Part of a small language model's weights.
Size: 20 layers, width 64, 3 heads of 32, MLP 256 squared ReLU, vocabulary 32768, 5.32M parameters.
Architecture: untied embeddings, normalized queries and keys, local attention windows, shifted keys, gated attention, capped logits.
Each number is 128 + 32 x the weight over its row's rms, rounded and kept within 0 to 255. Layers, rows and columns count from 0. Numbers have three digits each. The size before them is the row's rms in percent of the matrix's.

# layer 5 attention key, 96x64, rms 0.14, rows 90-95, columns 0-63
106:139119108089108122094033119113117154162172125133164089107110080165147116188118175175078133152136168127107135061132141185139142113114149119100149114171199104145154119153150131165132097088075137
089:160177129112134118093123172149121161105103133143092147144127149111148156144082109080130191164112119072149105111117092061179161151171173137116164138111133161058112082157146138032118121140116089
091:199134103066128088098157141162118160138150160156105102152091119172159184150118136137081137173118130102119070149085094120171124140111126109151176096145190098068072133110182108127122077115108155
090:053129145130106120114139090123113135126130097165134171085122128073070111149112094066126113142139081189154091146185114131114132065124133180128139104096133074081170101169134072111175144111163100
121:131123160060109126088088122175108175133144158096162138120102094112093118127107144162119174089080112123106149143147088112118201132097086104184118191169093134161176099187112111123125130105151060
123:147155176135105142089140162105111204140104141114105145116104137104157142083108055136172139158135156144121082127171104103146128128173109160159104159094095157113114105121159075079105186167205074
# layer 5 attention query, 96x64, rms 0.148, rows 91-95, columns 0-63
092:164139114110109131081123166162118153093104133135101129161126134088103109157103097095138160175109107079137121078122103067170125146181203134124165131115150136062100098150173167033131127112082112
077:184110129140114095122156153115110145184123141144159088165116115111106109153153098120103121200108141138070085106108134132156107166130155104163168124135171062086086106109203159176136085103079185
092:133134137039118115133109102143106110121142121168068137080126135085124186099128115111143114123123101180132097197175088114141145075128109178128103072118120101092169108157125049125145166137168080
118:098103174113102128097085108179114159133119166109181142098112111115073084156100144181104166100071132110136152127127088121119210128093104108145143194162121135170172090166117128123123125099127049
118:150150155125095152081134163086109206132104137115132143157098126098128120075140051115163166159122167125130072110152105120170113135156111144142106177127091141098111103147148095061119162141212070
# layer 5 attention value, 96x64, rms 0.144, rows 64-95, columns 0-63
085:137141094134134156149118137102130132110100097137171122130142011126108071130149110070142095157117120158107142144171100146165056154151133129081149077120112097121100142095131051084113107080120087
086:145184147151091122113162108162163062145127134129104118164113172141113154110145153141139123098161075090120177161070072153193142136162116110164110120091118101130136180053128138114163142047143149
098:138135115128090115115119052114150115176185107092126092096123209119165152141129116033091189169118134108133113144082149132111103118117121131196151140153088169076117111154125116143093115084106151
092:132181118179124112118119048127047103085042146094100128132106115135148137154096150160143087162141103187148179133166118143173121109122079138080116168134142114136130063131135131131122160073140127
096:159151136181148132183163137131133104106133145145170153188113145115114139163123118135151141156130081130190204147146143177139148103123100153134026159122092074154150090132114144088191103174132138
086:143112120185112119111096156140125103172154123156156122119099132167130110103134052120150134210137134151100147094139128136153127071097216133110052134200125096129146123138116100212130142121097139
095:080116101109148142118152191161067154120133149122113100092160114165093115131143152207149110120117149097099069105085106060147150127133119164115124071082154100172133166105153140068149121200113127
095:135156189143153118145178100133048095123101122143134146108114135119134170111151119167068189071107072138124117166092122136144116159158074105109082145168087081110145112116161121078168131081179150
094:104140170060143127134205159147107160152164137151093140109133169112116116091173138146104173103132125118089130078081132126149118125141140121113169094053156108159106183135160143067183083089080114
088:154067129122171134145146183132047123103172135134094131111113096100118108093153166085124210177162114123066143111087090145124095119090128117142092108133176108140189130097128094108125168184143140
081:123139126157101129122120149120123074074045101088124162174114078167101181162113115101178107108095078183194122136140169160092147164120138152094135187155114123135132109162122115143158130112099193
080:101134137171179110127165168184167065174151086120074062179142105147140145111111090202132131109133112149162079125074136104125121173155121150147105109086119118153122149047164153128114133131139136
080:121112139131141105115183106119113076107148102128109175099104108117109126159092167123126026162147138141093158133178117144072170089097130172124100119106103084214110068143087094144095126142093131
086:127085137138128107112158099135093084152166171135131124102115177119111196132114114124081173164122119156060169092091132108092174087122124090215121099161151098152117142134117148130182100198169123
083:164125135075127128131135213159127168194145115170082137101162116139121133047152117141072167174100147104072102101131151133166124160122165118147116094087169128109111143120129113080087079111121179
084:131160084131118122109093127106211141203048122089106099190134080157088125152125149099121152153134121150147135164099111131083179130123101162137158173096185136137109162171160109125076120134088125
080:132079146154142131100163080142113096106094068122167156135121084113162118128055082170181085084127187146123133132175139147097092145144176177099154095100127134154112104104117109148044122120153158
084:145142101159129127119159100139152102132166143095160113129071108127164127164084104143160150188121145186137187173164185149117106106137170106135054137118065122132125074159063102175134163079122137
086:076143123146115129144102087105122104088061177097149099178131082134112066183095118147148161077155136122198142170144152148173075158145112126093180149172156122093115124146112107122120182170104112
084:130051154138112144132163120107087109142159119159108144099124117143085098063152110106190124101137096101120083153139175095148135097092143133180124075087121178101141121146130077084118207102181161
087:095142193122164121152130111138181183139152152108129105191117115126135120118147201134159138182141106043135157128093140139222098119132128105114162147127179122119123137060166129098089118145096114
081:112096202110137125179203135130089099071112115115140177145130211097075142104120159192091136129107126103145126103095127170173101166134126127068118126146137079123123122151156085110143160120122178
086:158120105155104125130182062132117059172156149133151101100120171119122143116113124060152153128157152114074167116131102100128160119114180066221152123078090149141119124165127119116137134156197107
097:146132151109100119114091079114100110093100084083159094098082140118110165156071103136099184130154069196133154100144144166131071145125093105203191146181101161134162131151138090133122147121138103
084:113106123136102121121153127123158110070186139091062129135130113141126097121155097093085154063196132118202107164080116149156095167134045096125135163166164103080126098137164142131137149085140144
087:108100095136143138122148123133136111156169115151144113131071099116109144111132123074138169114176056146146205144121119120124124113160098127195228129183151107150159179061168107134113093153105126
091:143131157140122148153138159120071122013130178121118106169152097129105110149113111149146128122136104131169126162079088085180136159132090129098092176156127114116160088090148141111203121167168077
076:075150177117105129146181147125107127083226136117144129099109149152086086092145140066185127098117084049138120140120165125140083101064139085089108130152146107137136117096131124135159133165130085
080:141115144095124110137179097167131129179228113145103147132096173092087129103164134177078156095183099122107147071094101123136134064111094108195142135117069111131159123123107159143167123119153115
079:177098119108135147126135158188139104216050102107108122127131130146097087124103107140146095202135184156093140112154128147148119129128185167070156096082100094133152136152111109116110158138068166
091:119114147134137113207173149136056085067080097100121131114071085166089121073122109178137164115157143115100162098120136128137104155118073129098085145099170093167124102156144167081120153143089142
082:208122085219133139093077120152100111186128122134047144113092105161172164107127095086113104131112142153094097163106100193160124142128115144097149095156154138135153123147145170104132100115145172
# layer 5 attention output (transposed), 96x64, rms 0.153, rows 64-95, columns 0-63
081:098073108081093128072156109118097129129166175107027101111092175137165101174148117106127151135111136121124161133141133120095128103142169158165120164156187096050089119059125111135120139144138144
083:189112155110103166118144119164168137155141119135092183126113054110122134141182098138144144117182119141094126184167105132093113111203104148151193144159135128189113120163145129103134103076063094
084:071111123127172087108180161107138121143074148132120173108121106101143097089117104140131169083126131185127163070135118118184098128116169126095151116078096158197153153067114154125145117103140044
090:128127143088112017153126147122179107203110139114067162083121092166131147131137163081148138109158153110186113129111112134119105129148087116145159124122070130121104202160111118119126129186085125
097:146156157108116071134120078163146193154144102120087104154167112101131171100131183137091104108113070114076091153177121132128178103135096164093111106096158094122139180149094079082117102131071088
079:105120091088135165155111137162145153158116144106108151155144164123121092147047150134137143173114119160070142127132104037105158157169109143151153112065128162124117175085142102035135105142171132
090:147105135137082233144056106068123105112131100098183086140127120153123098114131086158121074154122152206120148168126110153078136144097119093130088136145129101111111123168107141187134125164125166
098:147134113100091044154161121172176185068146129146080172186128121113130137178119138085178146086134163111103136193139131159103132096111093117116142134130092100177095119120097142181153126103081099
084:169118112095116237142094050115110126138132107182139108156097106087142116170160084081098120139152101122139116176164105152123103162098102119157135146165138092179110084134122124171089179094143117
089:102122087105097169134091110158079129112157121143136063191130120101127110187085087143149081132106173132113125134180154137209129122181166129109117127046149136093078138188116117103154129135144144
074:124121159172146037119151177122115135138120126118122127136179140165198150095134205159132156114158176137150133132139112127098154126181094168156136079094147149146136139123074176153057178148159113
073:131110136122086181079169120108147159131129128104170165153144093170069126072140165113167126186169160157047136146148082161106100114143104112109114131149206151137135094133129120171193161113119102
082:171136118094146058154105113137081168183104102095136145145158129141178140100166103160200110105100078115092110125144136145176121156137070067086120111131157107063134179169152117110118129131133181
085:144175092137133103132074167178116176146072125174123120165151097109140144121105100162148105138115179146069048154110068110151145195067117135102110128124079146174164121153131130089117113092124106
076:122095075159158255121121154143150167123161141155133114156139134093136071176145109097141112178112150118120130115164134131107178124103161152134125169128137116174122142150087107135127182120169128
085:077099164148109103107162134087100121168138158153120108078198169148167139092157152145113158175141128176157175108134113129169128134104192127189120108184163179186104120171120157116069136132127130
076:107130110150140099111134176146098099123131113100118151199094152189105128111130146174115134132167120083092126095088122123123096145171097024090141146155205097093123123107176119145170178165144148
079:146112131121160032154135102100123136171100117098103166142110137124113113104107124126148126147142125114071130062058099161143122131145114159129132077102157086108128190088148098054171083157091078
085:117127178185119003128170135092127068115106121116102073088093128124148161130093162106133143124151129156170179127105101134112077111154150146154073124146160122086142142122180116117144131173120100
082:093080043143153129138112082106113114071209133121129130148140100118139104177054105175122110133090113127102163109094112134122141137172104139103111138122112121086100073148144176135161215152133111
084:101114203159112183116138123116149117136129114150144084097149108099099098161185112076095137135156061123156132150193094156100082088115143122091129149101199110110130132170202145112067134120122105
078:128146167151092099146108118154128156091146146162184133181081073156187108170141097101141120112129096069107156189203132139100124129154081111067118102068135102165102094156152127121114178138115132
079:112113083096127065110121110120117138119131111170071136153085066111120122123113096206070071147123156157100065124055110110144137165121149123088172099196110128136147137138178148115152101106108104
095:092136103124161028102144150148131074130100164150098141120184113115164185115140118083124129127176207128162084123098144114123112155138142120106147123070092130179124144094123183117173133110157072
090:153179190103128128115196109129157137096144164169159100071099109085117128124138156106188091087144133126162156132100122131190062109189155136169134141095127139149116102124154150158197178117135092
085:124144141125136166060109083134096160167107137140107095167193110098119137136132147110113187132164156116077090118174136083134111171166169097146146185156186133114128067123151178129135134072166079
092:122169168109083092165152114129169135120177100133094107101137101130106153131148146131079045119118144148142127230107115112128117083161160168151052086107090120088154134110106123179154101153100143
076:105083173094147178157138075122152128093165097117177120145129152087148124175110135146132096111117072136169105142130095124107104128206097148103094126056101074064154144110191143135083110101106114
073:177158079094171195118071068164158139111137107164154152145110051086126180112150134084156091099152092102105088148142137125165121147123133116156142131104127133138108122150144155104192089054119114
079:088123094142094142117066134110082104149146128098133156151106095132173083115141109144105095199168138161071190099174125093153164147139109112181153112132185138097069163125158062090119154155140132
087:148121208114096117108068135153125112103131158138076121189139142155158117151104168114122075150089146178150087132077113154131115138182070125108122120102141103131085172216119100137131193128152114
075:112134119106087237132118197157159163101119175103096136136122120082102124130168154149125151090148194105127124110142130087147153150156106116189183139132098174132085158142086141116147179096090139
# layer 5 MLP up, 256x64, rms 0.159, rows 0-69, columns 0-63
112:143072128128136106163140154102149118167071124198176114107148130075089134088150082173154164109126152147105110128106206212112126117130147159166118140141105178122108091136154167127146186100168138
119:132111158093080092131110114110123137102084172175175112116128128063119076146099095199138150180115148160119137145164083106085139139131201107154117113131151181114143153135214167106109157162117154
088:108120072101081140086138103152103151129110161138144214157194121121111108128146183187170093107059130096142112095144134126095135114126091140152116085118150172072092106185125132122077145083114121
092:146140129131115101168128139162153146124106116122138100094124074116113114128129186149144125095099154130041121083085114151194147175135177144111078121105151156107130120064137204136038150109154106
101:158137133174116128145156122096136090179111188118103106112151114133094084157179139119148120168142144100092174132192125109062173149137126081123169168175194123155097131096129124181120174191134093
087:128088114141143119141200154193115151126172158137142123037117135098142112135149130106211160142105114084109156079112130070127177163128133150209123170119123114152136158105152159144089152132132086
095:090106097133149097086145114179130153183127125150121127069108124097141118112128152137125091173072103104085115176108065141164156189142090152135180107062144135094155167074189162119108091147134111
134:154072118148089154142111159077141140143130116108139120109136131117092105139194147169123144140061149106132072127150174106081131186189099141164156104115143195138172174112169132175060111126145168
101:124068107147084141169182160098107174137134151147111163143099152137141075144210080127131143132084117093091099100087156194087161134119149143188139115108090150186104154148152185146105137128121108
090:122096154126104149137130168111156142095126179143111129153136149008066137080161129161151131173139088086147122090101098134141122175125116114110118162092147115187110121070147126106159161145198107
107:137124109139080105123159072116121098130087119137140088103147151164101113171110136084095140131068144114164052115156109138139063152141114205141088114202085125127110123106147179181109131132070098
091:141090166130072145170127141166098149115166143131141121072147081084109101112161138114180144099135175113180167079103087167100155192173135208118142150070118120141100122119161167105093109152138111
104:169104121186099090191110149117093123144152126149089155111165164157095100121127099197106116130118096124084128139121155097141124157207133145122209173119083131175159136134124190110160146189116136
096:176091084146091083189149182110127177162161130144174101085137144098106112159125110172096076102128142088134102131174145150117116182142152107143186095136159173159105191157184142114132171141147126
088:185086177098174065142169155159118167147153124158129103101142083123109151178142200084192081156136146134092088118146075151158129125138211143103104150098136154145142136122139140104158107115140158
098:113079122128117134165141137104136116197135158148189127087114158144124047148114131156155097136141174160167135164203178126117165110166125124123126122147143161097163196165123096103058168164130097
102:176113066167058097087157107058115121139160157102137127107145176127130113116129155130124166101082087183167179149108111155107089143133138090176080156123083111168182141100137131142146136187138100
096:191098140147132062165210129152099132126126138112142119105160185112101106161173180139122095138142148138085145113147112105077136162158111171133087144098125132111137121076124139239129123161113165
098:094116129097073121118167131101107206144180122182097154106128118081141135152156116149153185084037121133118082146150081062162168115136155134156146126081099183105148117142132115099151112111150113
100:121132051121058094183113122085127104145058145121111117150110164098139101147178113138159177143113147149140063107145164161128069111169150159140075149119045115133127162127154099092130142129110103
103:156111129095134106127116149131143143178102127171197157119098088071096082121151135156106121092109118130155138152084162165104166153149110148075112095114090214183147066152143119160098171113172088
104:135112115143131140206164101099136085090125180095123121117157157125070079221153142102139090134128125124080096199185138156175098164139159164149141131147120154138156148107123151157144087164165154
104:155137087148144096151118122149093121148117131126133125086129122094135116169167187177187151125098122100114131079092147143146170158150151133191094140171072131206148135090162157059072105076148115
099:117067136083102118124151139169155123126175130145079122078127137033094109104087150129148145172122064185092108146171152140094162130155178121167162122085107140148107130138135118208137108116107094
097:129131123099122110136151096162094125186099155132117070069110177106084130159152133181100167100141106164107077118135141073088119133147127124155150144147077203147169086095169153153083161091078107
090:094098156135105110146104113120064095084132136103120152143132158118076054087087186174121153121156083134144152137150142093103186138165101047119093142178138078143097176132167154098158143111120131
100:132080091101076137149105124100178133200104151204173120078107087125121112131128102090146121143134126172163092073108131147105130157165052188141089147141132132118165169159139120114153150123162076
099:159091161140101098128112185148160077090150178119083112141097183161116104097122164146155103088096115110122139126101171114136130199176116076158133169052123129114149140133136168141111061088117174
095:131123128208121101072178178131108133111140161118149112111151141094048122127151128069117142107116099139160127112139219132090126163119169176104092204111135150138123161115130147161076117173132140
101:102098090127137092110168102100083164134137210185166146133102125086113071118104169189181117180105113105130135144165175144131056112140120108126164128129180122133110114112140113097103162083177162
081:149093125203087101125127090159082094159113125083157159073144151160133110156127142170132116130122112058144153187133191058134175146147085167153113085117132154185118137105172127113120171140147112
099:140128099161094137148089158136078125151130148186134081134148093077073084165135098118160095208121158128055156168093137134107124120141199114167087158104141113147093133089162099135136160105124176
100:144107170176139092145137168112114090170083131124106115125205137140112123148162144105111212125109097132125134148133183113113110183153113158148198122165112151166169144122157114115069169168157060
091:061132131159059131071127135125067149107115166128164128128138109134134102177120143095111132157082117191089123115147151124105145116145094141163146078154122102160229099068137155164145168110166129
092:129106182135104137171194177079074182089113120110097151107130069119124107111159113123153113151158103174088120085154128103129081183181093140090156121083147162097121076089168163107110119101118114
122:111130110116045107185144166151112153139147140162191090119137170123085097142148120128194157122119162159134147103131193132092094125157126127132153157164099149120092143151171193163128145171056168
090:115128095052110125155131154126156200154135129145103110102112142131068104173136132166188127149135169123171132101145111150146138135146093111132132143063135184121088184145174150122187065140055128
098:141104124149091142122202166139115111179089135151078133111163135101056130111157165119147123202106126146131107122113168157097105117136170123199135084169095086189109142120178092142083153101092113
098:098106091117092135128154105139116154092153190132162063126095153066046080187124148166122150113116103156136127122153128128073142161164086164148163181113065176124144165146124168125101097136136120
092:140137081125089094107143115116058149147121167117216114110131096140136105153137202131197154133107111087117133146157151104110155105139106110179104108148106157173136168131151167198106165135155060
110:110103128167085117135127134087149137212174108108105133108089121089126119135143126150104213139120139112106189103068128195151124132147180117178132160155084190146155147126142162148150113192124106
092:058085113104067094126110128136120191185133203110150081091153111131134099118120115146116134157046122185165122110201098154129154124107142178120135120162130141133178102100141128141169155116123095
115:126081115092108139181134100151127136115163155191092120086173199114081108129168120117139163093044128074128102142122153126138066143132101132129094129145164177104133110071153132093090162089163103
100:179132163103085105100147175119125125128148117175153144115129166154075132151198078140128101131089116096123149131123163084099097190157132201112072135139116107149160092176171099147092116158140198
109:186108173138078096200151170125166103150153167139153167157140083093124088133122190201106095127118146137085113146177136139062094133124172166110147088130104081142163131139149088118108131121133093
083:115119120165095098144166191096119205201091085121162120116094060114084105177130064102156161171114142153173136095114089114178130102128173124111127129116151135110077131108136141104114174157128141
104:113056102125107109090144210119114097137131173177097114086142131124082082110136144123139123126139113109116085147099147138096034118147202130159133140150075176152111155171164132177136109134172120
096:113110138147092139162206200050113141161186087123097188112138122114144117096154133189125175133113131152129089145108134097077111136156121098128113095148152204125110171133180112098124164145139138
100:128115072094139120135184183109104143144102160173149192120166126126147113126174137134183122088130090122130152121132195185077125138156089144089097160158068192105172146117195121126146123104145137
102:143132123121110086152108134132147107148086189157109184069166078155102095109140145129117185127070132120118118107191123097094099137172126136166140145106069139132110142140192202075091157162100101
098:177096107162105121178115102142083153168082143132150170108110145099087115198175095144125096129118159152152130143162156141114158132127124118106170078109058210172144160147117127160123107107206125
087:076099154128125140121142144143130181161092114144145125126134139166110105089072143124114147133133189118125072145142181158168080163141172125120185138111107222117134154176134105189091176156089086
101:149106142184098099207138116086099113136122177144157065062125086139116126154156104182098111172130124166159101139160161134110116121143149143154132092142131166143145103117162204137091203132149172
095:118125108110111100181098134162136103108111194161140123142121177158118122148122105129131105129062076075156148113111191155084129155180125163192160150128154174090080126107143164123142164205117174
096:158107078073158107136148140148081199190164155148128155155154142107112099125168141160132157145047133127052100144162174133133162166139112109101109095125089117136120160106154119090114139123210123
088:122125103165121098209162138079114058118113103089122074064145121134145109150143138154131080132107103150170144172068137130082109139131130175148087123140077142181162163083133137136063165130109109
091:128105091133079108075128128172091156147089168147137069120101141114068100142200195118136113059139106171162175116171141139104100126123086203131114108126093176121106139120125145168101159143112131
114:131111113134076132194171205064104179174137122124093081104120153121083084084186121102184143134096101132146121103132176111101142117131155142083132123094119138108127117154166145078194160150110112
097:172070058144140061198125156161130117132135134096143143097137132113121062141156149135159119104088182075162144086096129134091157206179112106100137128147149116117094159132145136081106142116147078
092:124143154091119120134125130129103155095111159169069044097117112111123123118130178129133111187106096140125141151213133168146102108135154186212137152122169121123138204092171116116078111144139104
100:133154117125089141136149182063159163160102154144175050154096142130076090117181138135162152188108125093132136129160139139093159121168128135120077073114122127136138183132188179074142096163118140
099:105084095055133110125129140137159189092096154124129093155154142105109096133106167107112182083060151076113107098121186102140131166143146132104173174124116165163109171149130074123075150084170140
087:169099097146089147114170143159062170084170165157134104144132181121133071163095110115143157152081098129079137110141148125146177057155130160126128111175127146171167134107159173175150185092123130
101:100082138075127097087146149126169102134134163178142069102150159149105090145123145158146142095132121098117081104189169148120145098154135164080139056194118138169086146109125179123139148144055098
099:148120098108108082119157175155121157107109171160110104129085100131075077149173187153142107145124142150192081150142134134121123152127171088124117156144105199081191112122118099121153190124062168
103:119087165078116090167122127119171080153086171160117172152133136120073111089127113108164161141112152200148112132125066103177105140168152171071108108091070154141174103167151142096103138108151159
080:094161099147117165076095109162177117146167167134161116136100214136115143137082161104073156120169095095144152140140106091180158106155083121156122124165118119105131183111129117097150135210164080
097:123084151126098122138093121114162085161152135150116047135111111087036087135152181119182159112155121142136130184107166136119093121147137108139070198137131136178114096148141166096125183089142139
111:132104118120137084156126131078130126147156139131126193153129088129131103095183108139193097122089160116155100150131104129135104148196199199142145205114103141131173135103126144116123088155055175
107:117112077130068097135177135134148128129112181157076120085126147120139129119137094100156174134145059159129131109148136138106177090135141155224141177175116115160211133112161124182121161155123145
# layer 5 MLP down (transposed), 256x64, rms 0.142, rows 0-68, columns 0-63
115:096107190089131076157185170113152159108100110187139167110158133135146150128156137151121122154157141041138122126082148124139110086130129114123145142076081114171046133164139131087078104087095152
118:131133116105082136142067085160117142072120090133172127154159097134135102178139070177095123140071087183071144114148090119101124113116067087151077083158109132151183119128093116119147117164129080
086:101139159135097244173127084114169082125130195117133111136088206131115144134118114133049150137143110144138129116114161167132120150145086110166151143142093129117139170184130101134146161118182121
097:138118151133135082131136120168165110186170083179109173121161068083130170140122133110107162104140154140164096102092176135143134157095074110103166120120135060129082115111080115124207136179106092
092:150118147117174169106123161120117139176123087112145144169103093137172135137109159175112162177065162073094099116101094123125132167142175055129169128204163094119137121124182095162104109098124176
090:175105111155139099130119156071147124099136101116105179150112157123121199169200145140124150109136151158173103086122149156185133145182124164098065137099131179151110139167193125133164096093079152
100:143161133076128133144142170150202165091134176199065147168155189110113153203098161128108133093106146114082163132107160113091152102135143117097110143134097150057098136141095088119143111145117108
126:110094140142166100133124170132104093119056087088061112128139085126134182101150112092066148089130080100113073121171120103133124167105113158169204124165180124133121122133189125083101119132098131
104:081108165160184096145116146105200102128137139141111109132150166124137166124131178123167120136103122140113178130100134087102140109197080147109143136221183209143140148109118116074144084151127131
087:164091121155121148076102094109090114180131107125112133101116091130158146167134175066131186145120125147133154077130100136113046102130171065138161091178181100119162089131088114176110117091088136
102:099130122149145173137143125109159109063133085155159169124100103091105091113137060143124142092121112092129098135188119085121097154136063127140110133137079040105109178139125098165211120150102145
094:106188102123142163151152132090131061139158145094138135239104162159155117143160140155174068072117138112129123099138152056163157148143117074144126128154106155158092186113142142141129107117135095
112:141125150106151136085172134192146129149158178207136102121131137082182116115092132127072093138101151136116109108182100171133105092097169091158112058106160119120174128192133189151114146106104135
100:077158149082136168137083143191161155129175072124079154162099174171126111091118131115103147088142131110157149077087135097104199099104120139100122125138174148167108145112073159119120099188149089
095:124132165125151179156089140187135145135134074133090165164112161131096145164105047188090169101184117129134089166076103066147151098128136108104140118100149119142104118160119122126143050130135072
094:108137156148099093169183107127144165111077141161121130169183141124169165135121145136116165064140125109144079129123133109149085180141136186111115152134058206099178108122108096135190099088154107
097:129119150120112136174173127080169091070053089081152134209082179116101100131109119143093182089121180107149169110119116079160129178125119162130146118101105155165134100148097113104103130087131110
103:157150206115137085119127180130125142087075127111187098117131205094074149126091142162169139116133087175115123131126056102120167129136111136136090171107143134121164091185102124151141092186130106
096:191136140146159107135126114212181088068132150122179082156132154122099099135078132125133120183213130123103169098108151159107056130132081103119105140134130101122120150085149134149069121127128157
103:122095149172126088086162125150193096165112068177155118138124082137141160079155118142109104097094093093152149155063176115060123146093114107178133102149160160088108125163114133086099114135070113
098:188098112134127145117124146142151172184132160130088118129075082152108095087082135148149147061114111110168156161166119197105141106166113122158169136090127110083149102206108094144076134177145152
098:093126143114126166090117181136134163126105133126108142137101152164138213119116174136143171118137163110157112041106111049146152116078150140171178113142133126116121169140136122079151128217114087
102:144112149169162053109115175117126083106178123117118120143083107139166152114133100160115145114085141143216147092118165104127115142165089184108084101116058123180132135141066135109162139181095130
095:119153117131149181120165134133109147150121141184077163163170132182128121146182124146097108077124112123190079152075065110162153105105106137121067143142160069131100148148170152093185168138139090
094:116103110155179142115181175124105162090110126121155112131101126113169122100165140148135108160141212118153156113144110063085141143088101108123125121060129104165092185170132136056165174115185112
095:124150097117088164140135087167116122162136144154066100076130113131144163138130129135129187061133147146145143098090202174141101137117153176185185108117060169118122075168102113162108117114079132
097:086089102128096151151148118161146155136139106171093089164114131135056107172123139176116115117145094130126079079121110083162162125057122106106134163149138092095093197129135059177140088181118108
105:083152082128087249105146136047101150102118108120177114133158082098136141156187130108125128156134149142124152146145102127136120093115164147079135104165097147157094131121129166161149199131157139
099:081134119114179092111110117208120152146115170106161140175155095094151124146078146094151165115125127073143102130141101108166176135116118120046091081185118086068119081190118138142134137130102123
105:095166136133148198098104127098047158089133137066150152142102148123147121115062119150141109139189117136155153153179080074072121084101097118098141152134137080096110097127090118079167102113149116
081:131131163132142122091136164224154126161175122087127122152153103143215113094153139087074124134122114052148163097121148134173115148133153135118155099127102113187166109185120120099156088089136165
099:112143139094150134092135169138175143161169083133171161187110056151162108124135192144089152169177156095164103097086108158172137071111174138144124130118113133081091100140131119131178145123178083
094:164123151130136119145133110138125124152106104071171186143134084130146165129114156152149160150087146092109138071136060104210104107140126127115110105084152095133089101192113095112230111149161110
091:122167161139172023130172154088126136116115112085152173114167168122169161115072134099163152128187159152146141140114134177108106126085176133168107137113132198164131122131107116098083145147175127
095:147093109194186171123120106230145075099154086125077154135075053115134139137083119109141139133131083122053107141130127155160128111114145097137137132101177113155152152106117138105132148079154129
115:185157086115155150064128096101108144086150084139091105096164097151153186138083162136156077097052094120091092167104102111131124131120079129144103088124132163129162091169170103159139177154147124
089:097125128163146151095069116144169135100125134104107163114124213137134126121077151153113127072108114124191146089109093115124126122175109169206142182151050164118135153102113067139162124144168132
094:095092093123097190148144103103125085151173038101139128129133172137137125103145142172092187085132147117145152121093127046102156122102107118118164081120144185171180132160120127091161138133176136
102:210110159142166156140165064146102099121177153112125164141154146166146160156091170127177103146108169133162148119122152100116158127125100113091057147160126174097130044115140125151159145140176080
093:113105159116116097149150150141115071080147106089163101079188144130123051118137142144061146090074122142131142118064100096162119151130156096114041069126085117150115109168085111153132132140124122
101:110144200123138117149125124121129136070134130114227165155176133143110131119132131102122116184136136099150062138192106067090179161134142146115115063108159104084121069131128125152109135079141160
097:193137114138126123139160106229065063099105118106140131162170081099151133129099169137141103083183103151072162117090174152142165146092118129124114175139132066121118171126145131117161124120110146
118:095070133149136185197111152148172101142119109195128108112099169057106119103141126093128142153101135149077108104128122079092065159094136076149169119147185106152107115164067135121130114095103130
105:098117073126148192110125162149107151129116159132104120073157141099174122082080144161164190105157136116157108126143112124175179075113165127112128081151081136127122195109142174098122053105110087
109:120134149082094150137207128127107112137147116186136155063111140173061129082190133141145153153094079118127152132096140156142127168134109106165189105135165135140079095108151126152174060171132103
085:162141116114145170132149179205088144152131114116199192084135124066108136129175169120142137173190117120101121094090129087131128118151112139123176123133108079161090127077126159111056118153114152
105:094080173108123087149113125083159154141101171216117114106167150050107141083132158151096161043128141093162109141131123082145175092121101151138118102115125193110172149135140155092117120134127137
089:119136132100109190102060125149168137163051109108187109160127077141131167145144096138109122088089132146152059104182135113132157118107105149185172172139127124151134140177146115162092087172082115
102:082105138134125079159128206051129093102130119101143104149129118120148109121092077124033119142125127151118100119143127141128164113082119116107064088128124163109180152100098080125163053102100143
109:064085122142113136115193131093125167098151097127095073134135148111141131137091113185105144131118133153150148190065130103147159139146124164080120161150190155154158152139060106175172118115135055
096:125146166103127129089173137197144113145158136186086111082121139108065128125120138079091125105131079111133076127172136160106159126219103139147117132139099120145111207097128135146151064174159125
084:123142160147116250146115121121081113111117128146085123151125125132072185149140141114103113131157104130132103156162155117137133163078088152101101156105102039139154112189086140171180123139141150
094:141140100076144112058139119167114125093101135117106132105172129204153154079109086107129099086187118122125098101135172085134150111065193050125122118086117133146091088084146096115142128137141161
092:145124116086142143058131103150070178154129120166160130088120078124179148088111195069189124169133104119103166130134110179145114105182184130143163111150154151195138114104103120150122151162142158
096:034144151124089109119135148148169090090112104109127103113173178142126127091117043146145187155122145143153152122138122146118134125143172109101103110098166180119130096159041120148070141164087136
085:156138094109117136092104169217111208163144141157132126156053095093179136100102105157080157143143125085105105084095115107169162128117142073137151163136156102136101110149190129108158123127090123
098:107198148136190121105159179161124180098160130160200158144110130116123181155067186144142149104135122118106166119149119098150185091144144064117170139138136178136105168156086103131154125134158095
106:049117091111130163089090138114160101132109148115141182131130173077143142150114132173102163146157133145074136139092101103157131214157099126141179153138168132141126218133093122098131079135148084
099:081114098195107096142164168144169101158099107102105123113074143163140116147115078093093087062052157131177075157136146133110166151088163122139090117150142092170133100124121165135113113093136183
092:116200085148118133063147147146128146168122149153069170194138133157157095107103165130189143135170123125114135109118078123165152081152131142159188081123146125108146144140125149127175038152155120
096:157157127089121156103144103116127037120076105083169191203111170112144145090153113171113139075148107154139141108039084099142102127155109135139124129105143142056125138147107154146133156132093125
099:119166129137162185109179079165193116132118192153128115098088133147124121086145138096094124179118143155129158121160046115101177067154132141101095103086099083142100109152081154168148124112146089
090:098134156177115116116176166090158174146103116091125116151122146107156161193106172129134149105099183162157077174137144154131094118131164095143195082088147203196105080148105138145107121136118111
097:095141143154139217195181159147110164125107157166092146150159094124090165140142152156121144102122097140100107122115160131143083084175124146092211139105134116178149109120060135152116100161172156
102:157123129123149061079108100093103140125110107148174140126143089124189144113098166151177149084086162078089162114060099123095124128103138093187116071154113135153151061137089119094156101164141093
104:024144122155098129136114210097130173111149135134093112168111174103088111117113100165094151141133152177120164134120142122175205085099082132117165123142165139132114097122114120160070168112158138
075:113127163118122228149120147100124136104119086137099164152114114134062092098152054151145098095097139143111119150132132172105147167110152111115159130123143133136125065151107128098113124020105190
101:151118147137092172143097127137135155100172113087128196154176168156123184153066105119148158144076128097089152129099119109145149164084075150127095091162088089084125072115080087127184122153134152
113:104110128150151137137062176127123109053114098194185156148080138144154184067107126110123188150107137100081100144097109074133166138093123102162130125131155107103156124143147101138159066137068130